Weights of a small GPT-style language model, trained from scratch on English Wikipedia: MLP 512 tanh GELU.
Each number is 128 + 32 x the weight over its row's rms, rounded and kept within 0 to 255. Layers, rows and columns count from 0. Numbers have three digits each. The size before them is the row's rms in percent of the matrix's.

# layer 2 MLP up, 512x128, rms 0.263, rows 36-61, columns 0-127
096:118091133133132100149159161167128092139119160165061140103164158104125149128135210174119076110129180142148144144044146106132127103136106170143109123093138098124127110145098129124096115124147162090114100142130104116105175151163112115143119103104109135165214082137188179114173095179144160122068069083141166090134118041095109157083126112127082154153100094129146189157081061098101098113120
127:069130106163132117117143126144126163154134135091141155128099127166144120068150168095149092089079101094137118168065110140149130142100149098140105081163114140127085072129126142109164104096118143159102134168115128124149070121053165104190139134112086107093172132116162128132081186119116155110116143120134138110121076068198113168063167175125068149086164124110080215143190175116097164100106
075:084137085122135190154172148109209079102172148140048215162170111126115164139124155142126110137133146122149127139072161101105157101086180156119095111123092105099190116165111112126074192157147125089109093173106124147109135127121119121132170084100135118151084138062128159130177084146149145134085122118129160038127153075111145103130126106194111143110119177160120161115137117096149150089089
081:100120124136139134115087139037220105230144094117149123132079098140067108121147157173173177133139153120101154178116112064134181126141132144146143123110170135093131178132132134169159112122159154134097121159085127079106149140105126200171183127176066119171145150119097101160113112129083116136096145128140144171185100142144145150164158118172112142137160146098105141165160078062137097132114
073:165147125181100138097074155072141149144086057119117124123085135167085143152097124143158171110131182174121110174121150057213161093111140096119125121102128099100170221118139152141094141071114136197045091127129143126107125115054143147144138139136115094195121143115129139100102091144155164157132126104160128141138133097136151145074175119104148140117140168191104124142145115111079186153112
091:133097134157134131084156150118078140117087132096122079124150132121101170094154082079129166098102146108065166141105119143208122121182135064124067161109130135063169134091138143134184126107111106131127132101124093075162116095130066136103119070154075134113099138162136126091098112118127142144150119140159125180138168133136135154043118099220111125104072144160180120128149115150099173051084
089:099062134102130116095120117110149087126201116107165091127141125102160164162124080158170132146102143106118113123099086093112171107137185102160083167098119109148125094131180130090135124096220163135098101141106166119156108137115139200128140095149077169137143150100138147173059093108117160107145135174101145143119086116060126141111156078141107175142168122176153208084121205156164100099108
088:131174128137127163139147117111115063142128104108124146128128069151120071051141156177131123135059167148154052141092129143126095156132183090160191077122144145177155114117087150154131098159114140074123161132101115147088162108119162115156183083045127112189101125123090130160158146157115120113073165121143197059158148092152117165167152096098128163088113138109112126066112126185136144123123
094:158124072163085098217150074123161145132143127127073153177103098056134166113158160136178128111135136090161102104082154165085083128153109170065103110182128112156106110120124119159118127110109119092112108115145129114147121134097136177180136073140104110143178125170139154092148128214160158150159102102123132046095061129140161091193082137080124187153136148153101129140096126130117152120150
107:142113135161111120106137113169145088100133122055155139160133091113123166114104129107141148080131161126122119191059106152165155165142124131117121048149115147064136078101156083121159109194093113105153106126143097128105152129013135099183163115153176090144074123089141171132091099094185168100124144150148103137111091130142138072099152153099180162169217138145093126134147127133088128135103
092:177113200115156102078151110081144142156134129146102128108089151125103145123085091158079126131128106140146115098158089093177130155160115096127153182105106134133083119122087115156143101150185160118069097121109080101110181177143162115141140103155154193156146149149180165114128146109112188096070183078148129139158122013077137105140108132165066172151092132127154172144119103122159136172100
070:212118105109092153127116038130161120181112109118150174112103082098117176067119085141114111078132167115139156098148090110116154107118137106098132160101122164121159086146176146155105130109163151103081185115118075158135060130074115135137136125135132154140181129114160114059083098191123117092112122122110180049093122135116098160106194130178144106102099091147165149131152076145166142167156
112:152194101091099158108187157102165110151110123119147118103115183178093143156115120096151131080098186128137096153167150105111090128119161148156094130089069120118113126129146126151125168091196128216030142146148138071156180102134139147079126126154103066139109116152156113072136149109114106152110116157189133181125154155061165166127165187094128138145092123120167149080129121115105155083146
108:112152079097086178117121129125111107153076143152125085133149106156111161104094077102096189117137068132077111115141134153142139133132132134182060073131108133155146093158092123148059101135098131057109156085151156110173155165149125152107109156092132128147169142067137202186173084128153128123056140144169129120111109184183113094106179189153121114120089149192097108131136129173124095114164
124:129132168105137130148041152110127123096126153140126087099055097122090139088122141040134160153163140063153093171125106152125146121111140136131174139117171122095146158176100174152122137102121123094122163135158142136083135107149139140200153103209107049132100125128124145128108153080119123137062141134067130108124119138147172118156159197151123154098133029124105103192161106121160125149075
076:104134183122112077097180140097157078137133129115127127076109139127108158099126131148066137135155125167096096144109133106088107143149169148126147074175109153104196149114117158182141172097108156094103138157172134111127131156120154135076073141120082109153098162139115075043090088136151163139132106156108125159182166157080116108080193150165123086110125097141092148161082102122078214112199
090:068101143163068158076165036114082078176118106180117142164189121143115145138125116130162126127143136063134148101151109138157115171171118131084111132172165145161146087121078177183099110130098124090113117142097123094182092141117105103148139165152144122161070121145111131078121084128082105128103116119140151130098106152098121158132170133150155085151224162103104135091194131164101170174165
111:132111099104113116149208131135130139165140162182178161099145145124095136141169149138119103107076173108184173071128111063117100153175163089122154133136115095136068138191141133129110105098120159064100171117168161101105162137118162148094138077105076125120136147144133173134081158144152124196052086118092097181118131158085153114050113155092135073097116129098082125092149142161093140131096
087:079099151162088166191115164144103074145091075104103116121085152156116130102102113166216163156136116126140100160120094144166122099107161074164135115136107142128110138148098154152123125132150068086114156069135132159137069099098175142176116120161097163124064103187147119125098113120169122146087129140142173097091142157091192169092096093197176150133125093098119137153113085158051114152161
103:134155099130103094118122045131152112134114125106126133164101139059087136099114127125166128106120128107136079108105173155143086119150142142063111108238133148146081133096147137145148139132148088130087095108099133127178111185076161121216131114133105102107113147091129166122116116114098192177191136141113125055130079110086114117098144158095102211171155195151127122123128131143114184123081
069:135181135088149136138125083128166096147116165136142097146147119175162148095188078094107168080115071089151148166147174145109144133109194098108103103111169161106108103151160188158120145092147082097128097117186098087145159098111134142182172147163162131125168121098167101160076140125169126201055111137105169120121082084132111169165153129149085148145107134191114142171176188144091158144139
119:169118158138106156107018130117124088147116109150078120210102140167112129145097165093124136191112190163087122159132139192134129120148123108073114115109040096082128127134096146129097087114198132140125160170168184145118141124067161161104092126117120104087165126110154116162131117149082101097087105159118135137089139161134119126170121192107172109149093050118157117182124115134134098112108
104:143112161113124126077124151133113109131086135133123120192161110099149176113118095081183148073088115119150150121098128143181068147096143147197143160155124137134133155102087175117108146117128109127117145117162127111177149147146188121128095129167100123128134136223099158117153114152138129120148109084127161096088137029117157147045119144171119178151113148170158117111255092111122103120139
130:131139158155081168153129126147113153102117158155123071137154111111153172105124122084114199132152118138093115174117081162133144103182111126192179127117114134150117090104118144136078193162088135087086120118125122130185232173094182141100128147104128145146153161140118198085152161132147153119119076153121138087084124093078083155135125073168081126097164149147154071150098098169108133144059
105:119144162174072137093136150050144087091146080199145079128147131153117096165145102084107076102113158088133145165141093107149109136099149127128174142126158084175124129090063146113131067185095184131152112147109064076119115172125094160156106143177094124189118116179124164158124140134170129159087132134130166106130150130172110137132141092109210070129126143097120086152114131159156104197119
102:178170167105131135155145102101175089087088158068182128144178079100079133157105142154145102121091086242117157068138154129145110111110101154100114135127072128090161118133146165160090069087102137137123184134123125147148150136093120063106152142139133139061147155123188142143117073182128110101129090128170127096134103108145105118150113184062108171104095093101113152064120153135108120104140
# layer 2 MLP down (transposed), 512x128, rms 0.192, rows 36-60, columns 0-127
121:151151096082173113165114170087055125130131115094085110125149118087154129140084145153107142131146084100154108135153101117150123170114095069119154171126120135130160101136123099127125134127063130174152096081172102130092146153138137185101119082144189154093152107081164089131115103101170079107109144126156093165145127129065105098123093093223176076107113130126092100158189129125143219064146
118:098166129107117152114107172156052096177144144146096120125118167157129159095179111131089141108096129122155110121146097158115095136172126142171186156168147173187109138130199085143108123136150112065150068123112146166083168157105119149139149103129141097114132055165157138133171079117051125107201156124094124116062159206139142085075115129131119121142126079068163098116141116137152091141167
079:100176147200126098140156129025147140130145114136129075167178088166143124176143126060076075101113116155124105110111130120116150168107144161138098162173160156104173153154114137190152139119106125152167048095150135171087155143153132142140151161148113103109111133161175124127028095194168145116083140159111127115107130079141095163167100138131137171125135094140128144173102140109127104085071
071:145150164076124081142108154053109076101112139122122141210105064134135181155156116135149125151092108110165107131078183133081141084142151081135100156139135152163129151130149170162127133109127179129091161145115121127104099174091090096109090103168060130090128146164164178089182111132154100060130069173127137120118142188139157169113146162143117143142117088132125094172093101046137114167174
082:163107101079207114132098159075125128149097117104135130160073142121159115106166058126078083160120186136164117164091139140126135130135108122078159136134193171147168121200070137141147123119119173168112125149153075130139181162132132110131106107113111175057135156161131168098082083150136092121090073109118167120110168083099150202110118087109170140078137184133117154184122114136141175148141
074:159154166124109144144126099068179144121103123192167150194184110125152090095124156151113084153124140098138138229119119150176092125146129076120102089121136136126119127147173101079156133122108154135063115069130162108180125086142093077129094101168187127172133103136156129171137105112153181137160098114124167140124140134152117176095142226107101109124118135148142134196152147110038144122128
099:099120144118152131082153076152133130085178120104149138105105180167248152137131127125061144161056123104129104141125110124139135113115134157155041210125091111137090157167126165070143161104167175174121136158079180136129148131135095177104170131129162143069144150120156130140094155141110115127134196187149139126125120096125047112181144106121128161150149131135135175094131170146109124113123
096:151162155098095108199165142102182131133101135122111151116158192140171100136160155148146149113154097165181113161170139073129104103039126169161133066105133155107166194150110123089171103167167203110109095110105122096107144156109122114121105121105090140088159127151109115095130154073115134173131157107131122061099081084119140137124131217165142214174128115129142150133118125165167141118099
109:109121154145155129110082146146120175114098119098112145127139161167071097099183171090110079126132100150123125100105112075122104113107115164124221148162174111115113106127133116063120170121159084141153097108141192123117130191138049121100164201053109167073138117137162142183121124128121142111183195119139157118174109122101141137144146186141160075161167108133140082178161163092132092115136
109:103084170121157107130178177133034102109096145120086190130145103155150135119108074105105084077151129184093120154141106127152100143140102121099127202107188171126128066153136096137124112166106128096162110042156140147124158125095184112119145120123087150119165172145142191128114090099105120105187170130140108100165152185106138084114136076149164142158126118083093090187137141131073164132144
086:118134059175147093122131136125092168174116142107146101112139162118163140120145140156075099084054136106145110131105159104148114138133131121127114127090165131130126114090078165094079138125133131112137174121139093191100179190146136097189120125113200156075138165184076119111096098120123113124051196128137101072078067130154122170138140127197154164195081118151114110116168121127184116142167
063:208157125096133155152118099113056119138120099133077124114106109112143142170154095082163139146119150111132165123093110128135149099137181081102150099189162074164141116182126113147120114157164093143095080101069099121147107159109138095138150134137099176129088138201159159085160098199107083112089110081112217108124141098112109181159177171174117108062140111124151145139105110130112094170178
104:142106141111120147138137129114061100101146181124109191094101072127117134110163154034202112134079147110093126165145156155127132193091142123101111121121139079101138131090105128165130101090072088079086166123161137130162116052173112095108154153100116096083111206189072159121111065149137163137119110172113119120121152182131167174130165153122088104090103149118122135086120170109163142138139
112:126130070137154199089175081054099148128157060183154149128086103138091110140093216096157071130159100126135134129109137119126131091158114116088169134181142101103126133118059118077141124136158156103153092157106113085154139132106114089144084153070121119140159086135124108108151116133139075124154160135124167108112059117155140157106100116131106091107091112080152204123068179155113089077110
111:099099123136171131104115086135040157099113116130113064127135102078125131088118135152124061108159139139149163140088086125169086172102180125130150118138157137113174160135102138113214128107128076095111078109116124145091117074129141126073168067122108110184135133118147159123117097107143130076088126173160107202158135183118134106069138111169126125095070155122064115173108128106147179113197
071:122181121157087060106198176116119081101124155149130122119123091106162126060176144094119061171098145142128119079113122164105095145114153021139102143107133114135205147150089127126166128110173098131111142088094166190160077146169129102131135096140100055092141131143092134099147132132073183083151117129170146141101108107133076108143134099149132115101093102153103109152079131111164072098131
068:166117143126162152146139112214133108208115211150129141141132141160128120132101102126121160125135125137103187146124099177135143136179070184201103210124128112139119148129156133156153134119113096168165142182182186174164107103168115152109136143186133115141145110111098114129156091098071129090185170175186128116169085134124164162140146116076117169098168164132171141190129127156105143120140
114:167106075165139119100166130164130102200108130170120152170142107122152144109133131134121098090164091108133109131162099099076121224073118168121144099172086094148097123170140207127132139148163063144140128182091126094161129141110178108107144127108100112125117108179123128193111109163181121128085102126068119134152145186061125129102141155144135111115101095112044130045128111168106149156129
090:103161103164128130174139117125179092088120140136138122166177085162181167124170134141059089153102177194110116097143162120142108119165116108154064069142163112079157116125094208071190090178140154148167141150111176098086098145102116129077132086130112150065130160056147122114131162162145103110133190129134121162141166086106133161128103153135150131115134165075134158081122164108112130181130
106:133132145140164136146117172137088139161101142104139106142120190108091087132165159086116112079113109146118150128132129054107136107139100185077159161179194133134128096127103099035146193132132081152148141114120151127094097176094086126112134184091130170109154151155187100165145096118120138156182149087123182099154104148084093093136108171134149065118171107150162062128159190088161109134168
079:174079135075168143155099154122084134070122114057152081113072115139175135117153093098157171094139095063181106149134201111135129181142191154125107112137118166133117135081089100161138102122161160077139127138100167106094122054096098088086085147120151157142140152107138118158113185099118163205128132129083139131186117104181142117155144115117162163161153107113094116093189139141118150161089
138:045081098140186130164132179122102133100164143134149149124144137162089160134111090117097136142141099140116190125139103147119151084128144131132085028158092142151121165054105079115105169157135102159131080151109155135081080092086089094119123070101207137057104122089135155135095108158154138123075143110132111170189102122131126156129181119126103159152126139107123182123099133061117174098144
104:056125145148116095097099088143117175167161110170160095131094096144130111123088169090128148152140167111154125155158099156181114140097144201149126133149118132089136113137121161145152111130152127177114188136156110146202110101130135180159149145106129098097103151080156140105135125132161032114154117146153097134101133096184120105019111147089105132047149045081107085143167147153139120158139
122:119107121122122102069099135156139097110091135136148123143098126110092187114154151068159098193102100162096110158128106129091155152121115143140087185154172139200123114104144148123144140165141199113156116161132131113086084098149157070138000127167133080152110075151141148096133132134103124148102161177111128143163130137134154142171152128045118116118071089127083126139079093176145090099129
109:149170088076138135130176165059149095181112132112104085145170085130108169137157164127145154056144103097124128105115109185153101197129149125106115111145105143123154114152063162173187144178159111144152141146119138150078192121173112120095074097144153115200092148144136172120092092126144136119057142146125135119075135196109136133160102128135183205135137109124139105121083114077118160077117